{"num_hidden_layers": 12, "hidden_size": 96, "num_attention_heads": 3, "num_key_value_heads": 3, "head_dim": 32, "intermediate_size": 576, "vocab_size": 4096, "hidden_act": "relu", "norm": "layernorm", "norm_place": "pre", "norm_eps": 1e-05, "positions": "learned", "qk_norm": false, "attn_scale": 0.177, "bias": "all", "tie_word_embeddings": true, "parallel_block": false, "init": "normal", "init_std_qkv": 0.0671, "init_std_o": 0.0833, "init_std_up": 0.0961, "init_std_down": 0.0961, "optimizer": "muon_hyperball", "learning_rate": 0.0059, "lr_mult_o": 0.941, "beta1": 0.95, "lr_head": 0.00694, "max_grad_norm": 1.0, "warmup_steps": 200, "schedule": "wsd", "decay_fraction": 1.0, "decay_shape": "linear", "final_lr_fraction": 0.1, "batch_tokens": 16384, "max_seq_len": 512, "doc_mask": false, "train_tokens": 143000000, "max_steps": 8729, "dataset": "wikipedia_en"}
Each number is 128 + 32 x the weight over its row's rms, rounded and kept within 0 to 255. Layers, rows and columns count from 0. Numbers have three digits each. The size before them is the row's rms in percent of the matrix's.

# down: layer 8 MLP down (transposed), 576x96, rms 0.0964, rows 347-475, columns 48-95
# up: layer 8 MLP up, 576x96, rms 0.0963, rows 348-475, columns 48-95
down347 101:117198142100169131173117103108158094078144135115158161096116097092169117098125133193161096141071155141091103159154101099093146169173194148103111
up348 099:125129168121107127086135138066105157101138174178134176050154067145135105102103153116096181127133138119180180169110116161135087160113104129125138
down348 100:115154135132120170119138118144080068130080172142147167086091119113122203167111107162075134079122139164108152062123128158154165117129098182150096
up349 095:134105209171109100168063161064147121152109089135122151139098156142124169118079100079145159094137089156106100096122106095112164151114131160099089
down349 086:104172165171128142139068082193156101154151105125117149132129137103093127107128159156116151160120085127242103071068137117132115152179138099166148
up350 093:172151147097073102084106133097171118143138093129086171100141086139147146128092140128134133138094121100215119117132097143110104111082093088148144
down350 096:074140135130187128168185108184111103117137119167146103165143146138143136136109088140127134160193087143120125116155180074171138108133129130138104
up351 103:127181140098108048103127105199133121104170124072119112141119105097181141132128108065132123113038186119137111135150134080113107141163097115132139
down351 099:152093132126055120107161124107104155115159131156151146176088143183137100116102076156105110158107120186083174108128169117115161130085113167105183
up352 109:153131171172152119114180163081125143108157171157097138105037118154157178129119149138130167154101096135106137143172149054147179157107093103160103
down352 108:132094103150112125113181106138145113131144067169088139137123093141142163185125119148205125089094167111144149117087145150103138111103209160166169
up353 102:119113180129132099167127147128100136100143038111122140170177105055126131111084169056098104074111168120083148112166120137160125136171139153136087
down353 103:123222144079108095130149117109169147163161107053144074124130165134152182134103162154101111144113180104104137113055124076122092105107171136115142
up354 101:139111108135140112164142124084121138068169120119123157072102097154063120111191106105166131129160112126100179078156110079142136108080139166202127
down354 104:083077090086140096155200134155093156108126062110127080176101119090172114158147130081144186128147126135103125095065165071143131112104162108143165
up355 091:103114191137145137098085126147128159099101084147097129136134139134114161128124183145179133125097145195155224101155139133149200137108162063119097
down355 099:102109138189148169147097157122156097128139153075159139166142143116122130169134130072109171140156164125141084153140100107174067055126103166113162
up356 108:094107056134155113140134120143145113173128155162166146100124083119184151146171141176143131169147139180132063071118129089135127093129121084102080
down356 097:110107136140127183116093060188141117131138116081091080129146160152144122120127086097118162122140184148165156144190108107206104110155101169142037
up357 099:161102141143134140098136075067124081092139138213191215090152137112112135111135152127109154041063104154162140100137150063106141093160115095100167
down357 098:126075126123166131191086165113128159207131172059141129032130133129136123058159078070096137164145111121108130135121150160161144120102113123070105
up358 101:130088039113116138143105160132094136124143152138135141125124108148123171168098144077121207146080151102170076094158103176109074090107054129106112
down358 099:133174097110117112106135091121060100155091159103127150125146127107098143141131181100120120103176104172139129154171064031177126158135119137097125
up359 102:101122155140142115077118146147111144101106121083128168131070145126138103138198096083155134163149171151159118099085124117073197100150199136127145
down359 097:118135101114095194104160180128140164124120117076181128121177135150116098113119127095140101147100114172164105141121126070165141090134110148158104
up360 089:136126127085125106127121101140135136112133145120150103096142148039158129154217106132118092111139101120143120148124168138208063140141067072085149
down360 088:172136205185138106137134111084111128152172130156154158117071060180163114138104091147097149130170092171103132106143067133145166113113072145141129
up361 092:100099122151139144167186157102147129140151150055094144143119085093126177074151119147182149113083124183082217153194131116144100127135141104086121
down361 087:096134121098100092115086189125128116089127063100134049171130106107100142245119140179083153128142148097134113172154185101121147117108087132079156
up362 113:123169130100086102137076108127170114133104188085138134097128151111179158111151091177123188120067088178119115081164081124200158117133165153107098
down362 099:138158122151100183152196160160098118115134131140109153165128114165160118056103110107192090088156215072073139145148165169096113130115115162104140
up363 093:099066092142119118126159105129168066098173141106091117166098119143145124068142101158206167154164152109069138164091131101094093078127160147140167
down363 088:144110185119165165137087106100096136064066168153172139137200099137098118117109179138072130108158131160105138174143121128046128102099126155133122
up364 093:140143155184149106101176135154134155147148124188144189129095139106085145166113106110206095228152170131144098115083117101092161092171128102102115
down364 091:141170142141120177092076105064114114129118104099181098146135172142100096121102153179113140168144130109103069097187096136193148079120160092132140
up365 107:150131108061126166184147127122077076178082185180069147144149127167178149156069109126116126106119046088131100150143127063108116130159085131157129
down365 109:162128121131146124080157137147159139171166075194120076061148076101128095190163121120078082138099105111132151100131148110152134163158124151121132
up366 102:131150140095118106148115137114155209120113143130093156175125073118045090115101105151128134177091119102137200148181131116165134110149120145114133
down366 102:136128111038128106109121132101166152115165104173164136208134093186119113129104156189121102106141162118136235136148137143119068158123101164168090
up367 101:149137176114112158140173123102160145132091148128127147119140149195129101149103095123141169120100119096182139119162059137131116125105075121150134
down367 098:099091169142130121132100134107112147131161158175105145078126145104192132151154141101069069133142121113058179107135096139141144130169147143092106
up368 105:132111120157098167141121131096139123100104138106130153150026111109135131106111167145161169120129153076159123062096161081096190100145173100065137
down368 103:108133094119146132138079153111115229155162115102171096126170103112174162070130168139134156178120127123140100168101122111140082129150107139068105
up369 095:125130106103118071132089050166135091120128076150086138133114100145167197110158135172125153116133096135117142167099115146092114167094094137111125
down369 093:104180113144132151183170159153149075184174145083121134156057120095088119146161148115160146116170146132122138090172062143165118095127153086166153
up370 093:195095160104163075170153131142115130127108142179138153156102118097117131146125139109161088116090191085178145143090136144177162149133020143096207
down370 096:162162141071173131164030173035158177147134121101103149126178136124181126124121122114083135156179108195096127108103177132126104142061120130079123
up371 089:142125124071125133073108122090121070133136094148111143096096075116129177187100130154147142068142074099105140110089088123058161083135121092159197
down371 088:089122124167052167189166092140160139146135158127173109137123140151133176059166154080132155132123120125114103149126169140129085142111127140063080
up372 100:101150162091163099108084150151144148064131132119131145109122046118092114132117101105152188149171145101093057132037114136112163143164075138134137
down372 098:119115111060093151084113185166162179086119179134174102066102128170168063111189120149160126117145098129172103151134123163111150114188127190101118
up373 107:157184106130126106140084088104102156082138098166114142168142134153155121132129093156161140073173140024137082108141140086104142097133156138132160
down373 094:117130142133148135173102178086128127078165078107151105062162175131182207094101113143130114126142142127152139165111204127146128190097148057082147
up374 102:112143154076111142100095109159145114097084155122110119179096174121201142138129151141099117141107162145152070110195130157112229080130141070130131
down374 104:120061133165214124141028150136072116145120168128117137166083143115155130148132163140171125158158123077106103072153114163138091093178137166081108
up375 109:095148127081075043127112182080135080128090150124132137121138130134143143096134118060131134131108169109118134098152174127135109127098107137161123
down375 109:121074106037126146079177161091131139157131186144114140127124119122123135144074137182207109135178135104149101134181124090174097108110137113093152
up376 088:125147153111122102194180138189134136116167137112090122071104151076120126095136069120142072137104204053144174118145140082130152113143119132148181
down376 101:138091135127154124117092148060147160118162085112169146189156118123160081188155155124076131084157105137136106116150166083166145116131081137081092
up377 093:124152099086146119140076140145170091114110144115056089129102129118228183119150102123094122129112127057097134129104153122142070152135125129068141
down377 084:152095150088099134197162159108147131122112150118134174109080116127081085109133136140126171076169132094157103111123146130121154112212104155073095
up378 104:127119090111076115120102144143176142111097092075188166126165099080180109108139073106057102129153183120101170136181142209138149099094094134151140
down378 103:158098133125117063165104138139128163103116165067193060141116089115142138086142107134163094131092099095136126123158150146140126142115160193157133
up379 111:157161069134078110101120068146123098114114147152087177187098118121156167074147133117080140142054117104122096133158132117107096135100160074134075
down379 113:148123123141090081136112166136182157162131152166174072057143132192106089118095220138117048115129121139131134107123096108157099142117122175189147
up380 096:078107163092068096100100063117101108081152133099107185126117131115202116142136099075108142148197118136048076132092105116155096072177174136096170
down380 095:131156134130150124099068133108119132152137138147135127182152157134060157150097098181233126144178083113115119137153131148117129119179114102100081
up381 093:086138101088175104204075097043056153073147125129185102127128204054140126129113124078059102166118147141087135136062167118145170133114111124106118
down381 099:099195156136111155131091168162137129096147137046142203140105074101157169124148137113170136111114103129111105159135148134147137116168186076097087
up382 103:140165091139115067150125121209121048105131092136077161097168131109109109131130124139111103199101144065167106136161108158106167131119115142027141
down382 116:108144130143137066100110072124152112077083106160147117107085127147072094104124208103148106106066177134161140142119084159104130145181099095115157
up383 096:105179119112161086128097122180126070063113146087087120110112120140145175120137079115103087196093162125115089172183155110138104094071111126101093
down383 091:139105153119146143105167080137094054132153126138137149139192133158103104104091166079126139146126156130156144116160061061131144145170094136152200
up384 104:180193151108088090203116155069118120089058136185164136129124166121134127109145097141122138126125080119100130139083082082169131116080104133198111
down384 094:119123124168149093185106145066097060098039099122088111097115147147114182120108125132067136171054158101174093108128134133164162190126095134139106
up385 111:140110094136109109127127109127135132156158118180103140204124108130108097178154150098149135133117172158153136135132134114127191123126065098171119
down385 125:150149065110201098138133177089087128124079096124070165114181181153195034131144163105157073098129118161167144113131102103140110109133168153144169
up386 094:100175124104162088094108145185129136088083146130108166146170147129109084089165041133131158140140123176107082205145103167188098094144202115124131
down386 095:140144071125100129151163165039143159110137126138103089112134144139165168148185124125151170122131203128126135124102095209093141214093147066083150
up387 107:095126045115124095136118136170103104128076164222156130079118141154117083148131154107135097134092136166143052179147075118144113125118109092089125
down387 101:078109068101104137123078173080126094137101126115168110119121124123100124155120147169111136126090161091138098156110084150050168124135087171238122
up388 099:109120125134094110082147152120176097115140094108124144113155141151144145122169111105098144117052144099166176153143117135100139083145132106107146
down388 096:178094143113156117097114085165137111110115075124130160171178191086149135166134147108108113092087090144142146150121142134202114126136152221170113
up389 112:169094163126149169214167138129166133128105167114125174080125109159140112150109133136101170141110184153133163108157107135169118095144053070168088
down389 120:092150120131110135111124154152091126143105162208165133175126196109086049123094096141175149141193175139148086121149074101141099177147112106113159
up390 105:173096139150103176141111154100116132121100183144183109062165121150170140195135133110122158123112148143164117113104090096114090080138096124151204
down390 102:161100101128151142112119119135135132148097116142094175168117148195106180134098137128170145142083105108146148157100101167151142196088147100209120
up391 096:097124165120126117135198143136081113085130163121125096152110112142145119132088092102135096182129083084081180061109099151187101131198105134158121
down391 095:134123114135166148127154101170156175158102189114103113083123166072149106186142152154143105089132100150142116130127099118109131136145137108088148
up392 085:147140039141136098120219119162136130130088112167121147097132119131131121056111128102040176101094128095154171145136071077165167098165126147105115
down392 093:129133094160097146135113107093065119134126080152147115156171099123158145087187225126175137089158136145085071165135164146063125208131127102090196
up393 105:104138098128081116116098071143137119149123180143187136172109115190119094128156134133151115145058168087129084072103163114181154103092114132172102
down393 104:049195145175067066146129081113172142163175133142147167140181109186141101148118125127132086096089156141108140178096110108069130165107153151124157
up394 089:183095097119118134118178116133106160105180171101148123144111108152131130119088127116175136090064074085088176116112125090188147141166087100112087
down394 093:135171174147124089135163082086112091106095110118164176128070181084123070181153100150140101138123144075087139070108105144094147148175175135121193
up395 106:127080093128073153061099163167140164080090183133096158149098155115110121164116121099124161116103098143105111104189125149134160132149201122126104
down395 101:174168149123129119182178104080131100125146131065116098071126067163172162125159129174076112151072113143126108118063090162127118103080110120157157
up396 103:156159116146165044136121087123141075123086139166162144164098107146126122132171117118167106057157159115134160132156085108127111125103198110108200
down396 095:084102111135140161125121093097184084118153123090134070163171165177099076103117110150145140118072127098105145147064202132099139136121104128095096
up397 101:081171065122158107137160151098158093115152177152157106116078067137112149136100099131160103100135135132158125101082126037136108085163144133081090
down397 084:121094094080108083104060123169076130093120115160138098122136132137115136195142086115123116162170039135179166137079121117096111093095124161120164
up398 102:086066135106184114150130137183077117147161104129132174141158164116089106138130151128141151163148158170109072194156083134160161136108173112105097
down398 105:123122166143162119140166172098135123082130076174101142118086158111123087135179134080136109058152144172124104127193116125111147175125121103096129
up399 109:140098125080121126104129166149143164139096131083112181148161089103157117177101133166100153091106077153118129069085135117158158131207126174090080
down399 116:105125070096097160105127152143070110080190103172195141176190097066121159162085120168190092116100114143118130115164151116092142048110134159119160
up400 096:110129098114068092095103166158189094131089180112096127163138088144143079105169163116171161148089186117063116160125180108115154118141135087132134
down400 092:099152106115181139099084156144134147133092145147115112122073107132070086137199114051113074070152153163083133160148156095094156160145130119101118
up401 103:129162097086164160119159191148078158118131131153093135138085122131140142092167131158148153100112100094169123197145090128120109104163181092143118
down401 115:140108151151098133107154087128112130113082157150080167088096087116168174170138099085122120161125072192163081138124181112143173124070100091105168
up402 097:116157198160156101137127149143171131105157173122120131131089120089135141137136113056148125145115136151046154151136085093111149134139179069098099
down402 113:103139070096085099104073171090084139123120040116111142135154123166186071175144168149132141129146104148149137126081117141047114186136081134103146
up403 102:113178138069123112123166178099145175106144139151151138098170115092130117164083125100091172130144122102142098098124126181155075134100067153112189
down403 090:146076127135126163180137105157125165167133091120128103122085119156159114154142106070085129114122147135186120155127154095121094102170101133156131
up404 099:162141087147061128140140077145088151113128127158153174116094085135132171163193144099127136148102162084188102105152119177128145148160140177119125
down404 096:141151134095106118118087132202166110125203134207094079115190135090153145114137161095118148068168163116133133104127113094094163105099128091147104
up405 092:145053120103151126131081090095123137116103191112186203149137157104105157138151093134118195137140087173138103119153156113145139120146127121080131
down405 098:169187180170160160126085125169113143190208143110101157092124067107108088118109127134125118071166170108120119120142109098156137136142114097142132
up406 110:176167059097146171151098137145132130132094139126140103127121061147133159117183177135137103142128121193172117066094120109120126111195128127068101
down406 101:137167164134154139163122100194157127182191134131111140144120130070081142057121136135108141135125128136100168110129134083144219106092150161124112
up407 103:092156080109168083148095093177095165069126121149171121101165164088158138175117127109123106116118149094128086096109136105137100081109203145120117
down407 099:085100138135095116102120083089130166155092105160171127148114111117111158102132127159152135122149137117126142223111099156106170094138049128146143
up408 105:166098135105106139155154063139154112169139171098083135149083095100167130079169097100130150098099118126067173128135179171108115092176125176224118
down408 097:117166149106095110199079155117148126102153137071135176149091154183083160118121099100083149088144129130098140111124135135099131083174160158103105
up409 087:141080186115096136127088130139102120113116153129104107141075122206086171156082194125157136104150162082142072137148072137136095105038129005125114
down409 094:109186138147120035174137098133133173129162135161112133145124132125167126112193121088064079130090135178146128092063178127111114094108162177118131
up410 108:148112115112110130156112139087157190146183181171082166114096139129204129136128102114115156092071119179129098097097118138124124205121164113103092
down410 113:153117180158116106054134099083106061054120097109089088124122166107120136169088134110145156170107143097135147159149102087174135122134097135156132
up411 113:114144145134065069147182147171100141108100088166095140138154030143044103114147169141088164079079094094121137110160127132142164091122157174120141
down411 109:121107102101112176126099100157127169149118170143131106127184151114110109095128096111170151066112144171198102122113097187142202081181105108182105
up412 088:164151095115137122142135120130110118084141140166111152065186191133143156103102059103069126179104068154143112114205072105135160105159189104140155
down412 087:087083148147102114180144122101151168138085174124157135107079101141140167156098135129177132110126173128073128144143143076136115164107098106080080
up413 096:072129120121110142095113121160097135134157199188108157114120068140135134094147092146160181100141155201107072058125145106127119129180171143056151
down413 094:102112146110088110120094106188166133134126167041097114070141107116145206097151113162056172131134149094083096109127114170178115124087119180111119
up414 117:163102144107127117098137076126195081118113078105110095164131146205081152160125119141115128116023146118147103093137111185125096126107088111127105
down414 110:081133117085096122152102083128147073116083109172135194148147167170129164063116093056105168153094115179128151162095168173072113125113082143148104
up415 102:170145106100167104146084135154195167108115104159166091116098102079156076124155115105184133101040147137168176123124151110149155126104148126114129
down415 104:087093085092076115122143181133159071111177117186108096138060079128086174138092067181125164134128122094082131142172135129099149132155097115107124
up416 073:167077169127104129166138097197133092133106194177159092132177122155078108133109099151155137124062107120155111102166198142163140099107126115104162
down416 070:176134089133185152101157093166173120124148188109093134143127099121107140165156139112182162031117115059114126114167130115106051108187142128109152
up417 104:083105119086166126109167104072152175123102134097214142139114146148136128124146050157162130132110116095078129149154172187177091073114138151165093
down417 101:131144095122107146074164090105114106175124090121142163078161114053144126077147111150158096106162143119191150108112074138119167153160079148191092
up418 100:079154135144120062138183146052152070131127114144029157160065142152144157165133181145146098148134094118140139163147142127134138123185142104133103
down418 092:116080161123140137148098040135169117122158085114105145116120116124132142125132237140105167167157161117081168139140130146144102146141141086054109
up419 104:146150190050115116151096062150133129174095144154092154137111148119139079160165092133125144164129135159096157120140112138163125146138112135093101
down419 108:148089178148154175153095074187145140183093154101083142138152121114098152129142107101117127088171111174102112174105139168110172083115163137158093
up420 096:151124141137161155144148055166177095140150096129132100137119131130090054152107098077169109184138179155136079136076144159093126088171129164176137
down420 093:127115111141187132169120130137125149156125130113151162187093152149138146093192068129093132141113111205132127067160127156184116109093075082135082
up421 100:143120133093103096130168069126173116045116154079169168167073114091139097115160105171136152139144141079191105173142106130128081111142163123165178
down421 109:091144129089145131149126131133173177146113130038119121124127140109097164154122105126088067120107121119137137055068127151107188128105124207142189
up422 093:174172128124122106171124131145121134102104152118074107190098109140107094152153100153153122114051172153166088153182117133188147114080147169135135
down422 099:157076112152108134125103036081163156111082118134109119118135129159135127124116131110107102162153156151162188142112119079085128219141187097163155
up423 100:146083146143129106086131150156080141143091092146184137134150124203124167184132097103152129042136116152070156125081148131160131132138122091198118
down423 095:135118110116123134088157107130143158129115090191124077140141055216116123134176179155109177142109138108114104084118135174114101156150084091132175
up424 096:103110157145149081068126115112150123104094129197067130160112101101122190079179207142097163115118087191113145133153170138066174142139137168139121
down424 103:149141042167118143150165161122134080155136120131167098102139130172193119119150127090163129114218199071099147081144100109155087101145119083109132
up425 104:141244211116134102057180137099047153128103157104146150169100138131109131146128144124129161143117172107149138195126133112139128145136080081103102
down425 100:147125117140139109102149157118180127128142129087153091126112117115136120100046120174146141122160137057159127116183108230139127118045121081136135
up426 109:126121144121035159140149118174156122097138063071177150146105150075153099093119071146153109084066147065101135148199127137162144116142105078187159
down426 106:092064161152093159068163168125117113129120132148154059143152117094112146173163108113151084151112126140135080098172118148106086140128177185093141
up427 098:145133137146114141124100120110081124164122205124128152146123127093121183142137170096125093089161115177170135174132215086138184139124107081099126
down427 096:136110119127122121121167158143127099134158110181072135126107109113191074172150176158051160063142116148144119089167165155169136167153108119140118
up428 108:155081199103150107116106136141154149063095112120161141182110087077140074125087107114083157164078121102118167122154127141133143165178087130101146
down428 110:086158133164151170112114052192105183164150153182091169083149125102092140124144137077141112090191133165147121122111099049112086134114127088147118
up429 103:156087154105108081129146082169136066089114124084112132180141072127150148114123154156115151135150132139083140143122094151097162143108129210112149
down429 100:133114125072120114130057129148162079108159136149121082168117152111144142082128119098079145159112151137218082128183147121146123135167166074140105
up430 091:135178120109118083139097129157147148111154123134162169102075154115108173157127149103087175111136168137157115187124174141114107121136169136157202
down430 096:157118135150171179133071149164132064117174088128083140156106125091147110130088155147165118089120076171106173066136137156117151115146112134165135
up431 101:153096101127133168171148188118107119138131205128138173117102122118153103146130104092164183177073131181131117136104106147075092144148105123101114
down431 106:167143151133122117085137083085170169174129180084129143137144124130107156140130148140064124130113102113152100056153137092152191115104165077082101
up432 092:146142109111130112123099113092086076155123125173147119155116088139177116110121142144099160164057149162118053137130080090146132124144090131072128
down432 086:138150107106118200142077136107089138179116115175169159132134132068135116113178094109152138084130086179141154190158092148154105128089146138128101
up433 101:110187140110096103120181161110062144110135153123132146119147129154138085103147087092093185131120089048158125148134100073120114125150179131137103
down433 107:057105104125156085074122085147106144135142176095068093170152126128195117158119177101116146095112114116090162166092127109103203179152082158139117
up434 102:102165130135085059161094139137146077138116099140192078124108125102100133107164104128101140137148160133088144086176108145141089118095111104182168
down434 095:057133116154167145108103111081151185092081110145084102166120100152106189153079073131088083094117115125144143122083135068111166143101101127163108
up435 098:154100129116177136165143119131050147115117115123144160085120135086151104103166106123179136135093131063136115133082132114158172111122143163156078
down435 102:144098157096145085110164109158112098154218166111145100090144123119112071104090096175119035155093074117155105186117103092101139160135101138145170
up436 098:116152060134115175155135132088140103102202191085150154075118117075117157138160133150117121167107099177148162125156077183141106130102170170119129
down436 098:153178148153169082094093113101143131164096085132122082185114157150118132184072138108109100111163178112131139125123070088059114110128170103119126
up437 096:058099112076133126144129093197158117132125145105128123172093111127116181093090133157131148118139118123119088133126075108140106128108147107154091
down437 098:139138185166151128118107176161125125120168073121143130109119113134142092163105162118158106092060146067060111130174148136128076072124143163108133
up438 093:095172164101153114154095097093098142146126162209078132175155083083140145166111030103127123138150153109135156163169118090075134074124137163080167
down438 095:145128122140141099114197189155144061161116154109119111143092107121143089134099045097105134134086130123129107104175127121073124131169138108148130
up439 105:162098145196172081092121091096150103124157128169158097128129173109146085168134164118149210174151109121119191102141200147085138090093113052141127
down439 098:072115192137151165160107152115140168123127104096084155131137088104072148129116135147119119099076045131101113109111117132099146113156121136161208
up440 103:071179158079096107146118114118152069112172151137128109122134137136148110129159119134127208151170173123163110132107057156072107094087124145122150
down440 094:140094158148112123115072105138103136165140075118141152137152127174095112122119111074139159096133148104106174152161155124084090168134125103074088
up441 106:147051135158135094140145098151131101117118148176181142121147073148134120125093172118128129148090126067149110092109112181123045118146168123126140
down441 113:166092122157131086147084138089108166127121132166152089110129152164171075168143182140114102097082104094105004170121122128147146176132157114140084
up442 103:146074168141179108095124141134117094058140104109170180106143200109139190138142079144113194096117141133122131087150148132098101124113101096196124
down442 106:114127165125196130203079123168149181160157087132039140128125136173107095117178114101148111059101147139131150158130146146123145107095106097111184
up443 101:099173123121140084117146150109172153119145174110153147136161153126133127111179156051097151112056120136118120188136146058180144101103129093101135
down443 105:164110152126152135139123129083150101077135105157136108122096140102133106153138118224142117154152092095136132174103162155098170092157094063139144
up444 105:119135110145077105166122122114147146111071098171123155142167116075181131121122178106056149176122165173152098092134129131106131116145113121135105
down444 108:117098103095079111109162154205109122084093164144146116094190188075124094091111136176114145184126113117147115121078089154107089137118115114123131
up445 111:095157129081157096081119080122120160119166122189100125124151145158136179111148106142145128057109166142134052059153030155150123068113137087088095
down445 117:091192057075092083144131106068116093181162067119149149131117097161141134134117043166158124137172129128024085106123135129169127119096116079125143
up446 087:122099208114200098120110106090141151108123090150100132157091106154147131156152131154140163147192180181087151063133103114096102102173111178075108
down446 082:075111112146161101155116109142104154161146205054127114100086138068112148146123062094187148151123080118092095142128161106146186124118137119127161
up447 096:077081123142090127063132144129130164132097101147129169086181184058174135150163055097187122048115148114091091169108134176134142077125139124120125
down447 103:124116108152120084085090105109108098174183103111131111126155198095115146082135141157135134081108114084158107144093150123161180120119150128156149
up448 095:150128113124137117136155136095090131095121087134140188092118066102111107127099155149125132124038114177113178116087113115149087088139145172146113
down448 097:105125113103120111108159139120145103099153141135146120154125098148120116161135145155149129120190096096109095138130250123157158194154076137112089
up449 096:152133085120112086098127100068092143122160198166106169129189109161118144151102129132084129157117107171153155162075147143135088149135156150155095
down449 102:142179163182161116143177158160147103179180138103110099103105123117103165158149124154121122163175183103103175112066189080087143099122155141123104
up450 086:094139097136099129140140124204089113139118086165192126165094163132179114065088148126069194142078186126183127104129083106124157122158167097107116
down450 091:129125128134168114145075160089176138097124151112108157113121086098117148145088097111160069187145102156072099133171146127089097130152062106170119
up451 104:135105142096118112177165141145109126130107121110110196153160083109096133147157208123122121129170160142170173209145118144143116116134071146167187
down451 098:121088118060174129158148115123134106172118125141109155186160173147130138184138087089120165179126106162121114164151133140163138123102064122191139
up452 108:142132184129113128133161138197141168167110103104135149096119087133105081138116142149174151121089101113100144105117070152171143054195096176107067
down452 127:141126125151158196078174090169094130112137175173124094084189130168096091146151195119143137078156147107161123091103095098116166061181141085111123
up453 091:097114177163117147153089165088141138165096159126094137154114131102158135171157083120120145136119115210071092196113072131152107113134156138077155
down453 086:154203119134096052147134078178126109159149111151178096110099108114081207121113130093132164113167187085183130074115170044146137160094179150161098
up454 102:143117142093114089142161117159072130083147158154131149101138088117054118145169075141196162162113177165138146143131109113135111091127124157124131
down454 130:097117099159112132118135073146147125121150129161117137087134152178070161128162099089174167139126125121126094079143149081144144053116129126158131
up455 094:119166174086082157112076152121077120117125104168176154131130114124123146143156141153057113180109141118087092209066169172136117164116168103169138
down455 094:136110114184170099126164104131158152139124139093152167109078141168109153121058160153146099156107076126145169065156140158152150065089116125093109
up456 098:139159182119104112124135138083086124111131142110125115162200102140098108175095129121119161114106135174170167175119116140141108127116068128116146
down456 097:074091096107107119114167138119181148145144128155211100175118132149116125143095134119158084117187119111135097147170089157160113118124128179111123
up457 108:121096136117103109158116109148120149133144084117116097136125167149180174114126086135133104141139115130156090134169042192153177139140160132123151
down457 110:117143188147099132103150081189106105112162055118185133130126081146155139130160139130118116114119097055105111085106084156138092127156070206187081
up458 098:071154121101135096091117164134144126081173102130084149130185148162117122121147103160153182074143115081105084119113120118186164067152123139108109
down458 098:130083149073076110099120088131182227132119163076150101124179127145074156106151138162134147136135121148125134179066139165103146171172088099125150
up459 091:099146131100178123173149128209083099140122130173075116147101110107099125132125141173134141150123184168110131125073088211088114101100138126095103
down459 091:096092108112132129140191123157210158085104134098096122113117172132104127181178150151036116180169158132100093116118110109173113121127119115125108
up460 094:129141105132119071135078139156074098093148131148128140164156084113174200112159102138142166104186122168062087161138165167140171097090153125131120
down460 087:069158076144083161100134129104130164165113148030142108083145164061072124102065098117094075140123152157157136113125149121158071115187092101135125
up461 093:090129100105146114148105173114101109114212146060140199132117130148105151135117127107124154189078114130117105074150151120095130137136085089155099
down461 104:114177149117068108144136091116169169110099139130154171093134136097134135148135119138214139124102135080071124182126133149117117078119157152129116
up462 094:140083106062141145117126093127127143141168116145116127160078145132154155073103119111164107098103073138104112174074187100143111119219133099145134
down462 101:196106146100096125145200176116127094188123131175191124035149071101148127180140062071122135105160165126126096111155097132128137165084181171159125
up463 083:092094080080145109128043164123091167148181152165123203080114140107124148123122136136158204155145147172104097137122111107116126095074118088110085
down463 085:108127145132123127112189083149129134120159141124135115090181128132141130150104121119166118129110131087141045175132139071066119121122069119127194
up464 102:111129150078097110114145087153078133039135178191104197112103158154137142082128108145121108134087096111122106109186063158137079179134158140092089
down464 117:142103113158079157112095107172172159105135138090182078140133075135093096147133148083094148140116153092157178099121137087134149142153095126129075
up465 099:068092168146203104135147061139094114094173143142163077205060141118118122069077131138156207138107106142138152104154133132130126101104150071099126
down465 100:106132112153141158125061147134189103111112133087144158133108094141145156159150125117127114143099078125114082115169092160110061070162113141076163
up466 096:101093194018140132118191127082087175141123115120125144133145130152090072124103135159116157124092109095137134170145079120124118099130094169148119
down466 089:151130134192127154162139143182118144099106141161122132123152063145127151153093077111131083111127199064152131098169200123142157128107103152099090
up467 097:170108117102161103151183129066136134190158155118209117141134110088123083164074162119061105138075133120137102164110100142166135164177136139142158
down467 099:181116118151136170223145116183114086173153113129167142131070081103130112134137190101096130126167100122098119131086125129081116170090092178154139
up468 096:162179114150096064136139131116093107129134165155137194206106132121107100137128063118167139189142197123054187123125120122132138148171140099139207
down468 077:164121123142183090147138166084181143146131124094152140065191134195119151164135091087180118085160134090144057143166116109096071116133112150078105
up469 102:051090191081093102144115131118111152127114116139115166061143177134186107186151142109196115093125123084135110115135084142134124106184135132143101
down469 095:126122133107165149033107135140072185089118124122078122172155179217153171125139087104123135116152189162167135128096116154154169163086180129154065
up470 102:173104181103150160186142142158113103147111118150108116162103066105145163125088113103147135098108087090087093164182091133180098126146124135117155
down470 104:106111109070125126108154125130094115152109124129106110113136116111154097122140108152125159156183041145160135155075179164090138136134151133141184
up471 108:111161151172087118090031109131170144097159177137125164158109127136093147089148151085155118139128136122174160173142108141083141100084104118118075
down471 097:143141179157155117171178138090068082127120025158096118097111159071094145109123125100103100141174148119109110147179082078129089138131156130141187
up472 094:164093154119063114144109109100150137120117192176140132165187150093154137169099160142090100107095122129150063098144140119176169142155113042086063
down472 095:030143146163118044155152097128155078146110116142162118083144170113113152101109116151146115113086116123068125127069143072176123113113134125182116
up473 108:095090164147167110123132104170108123131112149150084102160070094107136107163102120121113168146151157154130108075103101143094117131138148092176048
down473 104:143101113096131115112151145102135139096092121105070078135154036090130165083047145120133104138089100159148107112168044113148164125094167142172173
up474 096:111109141144124157105113148094116109111185167147124144127084091052123127124095178106082191143033141131120130123161167116143105082104092123141150
down474 103:136152075128129148096157089117058116076149062123114110112118100143097173143172126104135090148065119147100110103097121157131096204115115119185113
up475 104:158135100106158102176138105119122053161095141164116143179142149121145170167206122111148125164077075192096097140170152134185083082129132106099050
down475 104:128097145158133138089132108132128080136165036114160089096114122171132123083136173129122157115097124084061116140181110087199144152149132087156083